config.toml
n_layer = 24
n_head = 4
norm = "layernorm"
norm_place = "pre"
norm_eps = 1e-06
parallel_block = false
init = "normal"
init_std_o = 0.0624
final_lr_fraction = 0.0
batch_tokens = [8192, 16384, 24576]
Each number is 128 + 32 x the weight over its row's rms, rounded and kept within 0 to 255. Layers, rows and columns count from 0. Numbers have three digits each. The size before them is the row's rms in percent of the matrix's.

# layer 16 attention output (transposed), 128x128, rms 0.0622, rows 27-30,59-62,90-94,122-126, columns 0-127
102:112130164096088232168102178199100109139175137077109142162139087166136136139098087128044039113134153113108132155147091137155122058125092139149091131195140149093172100126130108111093129160103144068164138126153110124125122081113173147116120152135124132122118155122147138104094184102106130149111155079123184108184165109144144097132099166101135150137144125130037161115144086095117146173123
104:163191120081129191165074086140189138150137131107122110094130165095111121082098127129103142096047136125182162075108076177096163072152113099133170157133107108117147162147168119158171071175109125103121112072113093100076168137165148133117144124149154122137176195058145096163138103162174113113078102125141152145098075111074107163146083110162105090117092130126134166152128120111160144157139
099:106063113128067083170086104167130107146137123072102093175211156160114158150073110142130145112124129146143127127129107140140205235116186112120106172167134098119120131127143145145168140167146157141186104109131142128172138076092141143104119115118196103104053182115127125055158113056148100123138152124125113163135080113167141167102117103131106151101103116107143084149136135094129162081116
100:107110140115089175155143105075109115115135158070119164135200126169105126054132075147119155141089161191082093061111085130127109135169145175138115128122158110117141174116071153153158155136128099086159120167133129147098143147104200149125095142195143121105108113114139122100054147151149103147116118119196144139097132198085136076143143099115148156191090109139183156153190130137104181109094
108:080144073178144170181067129191094155154122076050148149100068092161100051140116154103095133165103081096124125058119129111156063118116109162170130129159087147113165152094160110132157115093144122130211160133086119142147144149092107073118152149177079159082111183132129120125096115107132136106107153131160174159148135152156085159154131142148147183116157154081103121105120152138120084135133
104:145146139085124148167107190081108126130153125173137097088109131176115115127129169143206115068119134121169209099115135176157117099165106100095097194171117148122145120132088104149077006155157106128101105064107181121145134104143171160094102063115114069103192137105156107148156119144164119126106105151144126113138061157107153125098104104127141109083085097174128123131134122111133114149163
098:084162175136116120221102177164186128140113116175153160120137177108131147115158188110114109119126148094158137098120149081113133158110125095098174142167174163156052117100147170100144139137127091110145151139125135144163167146161122104176086133096117177138081174111115191094119090157115110184086098115145137076133151128056117152128164171113118125147081136137168094068115122100165092053079
100:134140100130155129133177075072073082158143114131076056119137186078142100088150188127129203084096184143124070144157126146174083181197111114106139177113122158114149130104119163174133127090164092101095058137134125129124149153148107146132140104095202153144106103094172123083157078105086154149111145111132084146077148134095145110158125134103100153120131066144111106138077111097133100158141
093:132149206105082137115144107142096069122139138150106133067161118173058091129118106159095091171147105095095108129142150179140130144111089125109146141149205092152143186150089148087167157138110097142153101142112108136052132176126116159136121193085101155135108103120166160139060131156137120086165171137154098149132170139084175122125051113146161125147073126126108152077138077103047124124133
102:157123005096207159170048129147180159157150156136098184071105135145102101077171122109146123108095141104158118164107064124127107133150103138108104184119103141133137142138180109153085127114127136107182114076161137118104144141132121067107121097147059095115165122217108111139135092119161126128134163202111159114136107180161117151167114129094128125099148135130145127093125111161106146131086
091:175089087054147081141093091058133106116128072187147205141083158103202151133087095133152116101139124076138171177107125120073120092130106097104161076186082128110144086112150085135138054122163149162148142155170165180181129095123134184132153117182140106166125090116078135093166130149118130125116109149164147145130137093132157115124151141093095126116179152155120179129121123154123163106093
106:083152144153057126197107165150164110146115143107145067121133141148098164117110182101142096119072115115151125126131074087084150203137132169196128129140137131149123104168089167146188100123181081174120149185121101138136183141136126116141119085114121128107064168114147170091135140123120101102091090165109105138150159186157121098145110179062110088128092101134110072132113155130181143092202
105:154035046099175152207109109155189113099142117128168135188130128114141102041108066102110198153092134127130087105106086134127151149139120147097110113156177100155149129170150116120088153081115100132123090146134149117116138181106115155119092121133095112078117139085106201108106118140129128168146119133151173109139154143122104143204083134088126114141146167133155116123151204149081178121116
091:131116143139061161111144108131145120126136142119155049086147102119092178131147131123102120115139091139155153151183146134118066123122143157112075101186133145117162133102054150083091136176134084117160157131115102082090110147111128126082137100117121206167125139067155123098089091152058104157117147138166116079184189138048111122133152169112106113106139157072173168149153086175072157094135
104:171155134027129153157090168140105178097106101063106174061138143131115096144113075093138082133151120103132114071162068190146135059141082114149097103179093168121147199138162152106129111144100119106115123093141150157104118110114128120137121155172134146114142142181111087152113151162176154138105140107131138079147151129117099091158122109084151203174158111095115175107200136172147121158111
091:183143120146095104089077133139136108173134130145125124111155169117113169070060103172174139136081128139130139149125168156076134066173156121124107164100118125126146107129165097167124158208115143125127097112066141098108129102132119170132144145186109061114163138222141142129143136143160124122133057117115137123091084161076117161070119054194145099047101123173092152142105131106122137152141
100:122105160121124105152056076103098129099190135090093133204178160163122138161082145192135142116059133058144114083126057119122145150110123150116183138106077068141141096121143128120168151137183154143195122145128115081187142133144191179123153143086089084144082150121134116143145090137118079135128122149110164169116097130177123088102072174139116157121158105121108109123093129065106145131115
095:121125094119104122198158128139141081130095080102105144133122188104120159061145098146140136177126163141089143137147052149179165107163143117133145093089097128111189160114143074112115139117129165114171102116117110181104117158192136130075086093157191177071138119096074095054046078135170130137132105118123148116122140142093188132132158085074113136111145148128170105115184108116164157141139
# layer 16 attention value, 32x128, rms 0.0522, rows 27-30, columns 0-127
105:141106160133092161168163174149090095130165111075207202130125142148156107154088090127173127139114166114165089088149119138160118142102149159126178106087109131149117144139126078134190155094104115127104136125162120122126140108067099121082102169101130070096102180122077128192079136166187146103155146142118147129091114117097066154169109144081218105153135080130079154125147122159170132146073
095:106191116120139103174157168062160113158163123123164122092150142129136119122108150106108114132126119165161134107147181173102126098137151127120091193122132108111136154193125121105091134152104114111133137144115136131101124160102079170168184142145064105111156204068156121175069128128177077090103081134106131116081066166103136141138099148132124161071137091133188166141101147076042203153145
102:177091193138109155142111132107123177111137087109138120137122116129175133195125146147143120129135151102098094146166092107170114097096124075071100167169121021134126130142062095132194095205156150136186093092111122124137184137118147124120156144175125146137141162106088097123111129066185141154076113131153101128200095160145115094118098112174147143109124165140156104139112094099069149099069
104:100126145114109133165163097122101117158099105128130099167121174150109146161170113151178141156134219113182103093109193173133089127113096101143117115125123134162120170138068077108143137130176084100154100135114120143104133119064098159122080114124142113165076117128087157166108034108152116140148096085153186126151175093047106139185160143080193065088122103107113165149117086108145135123113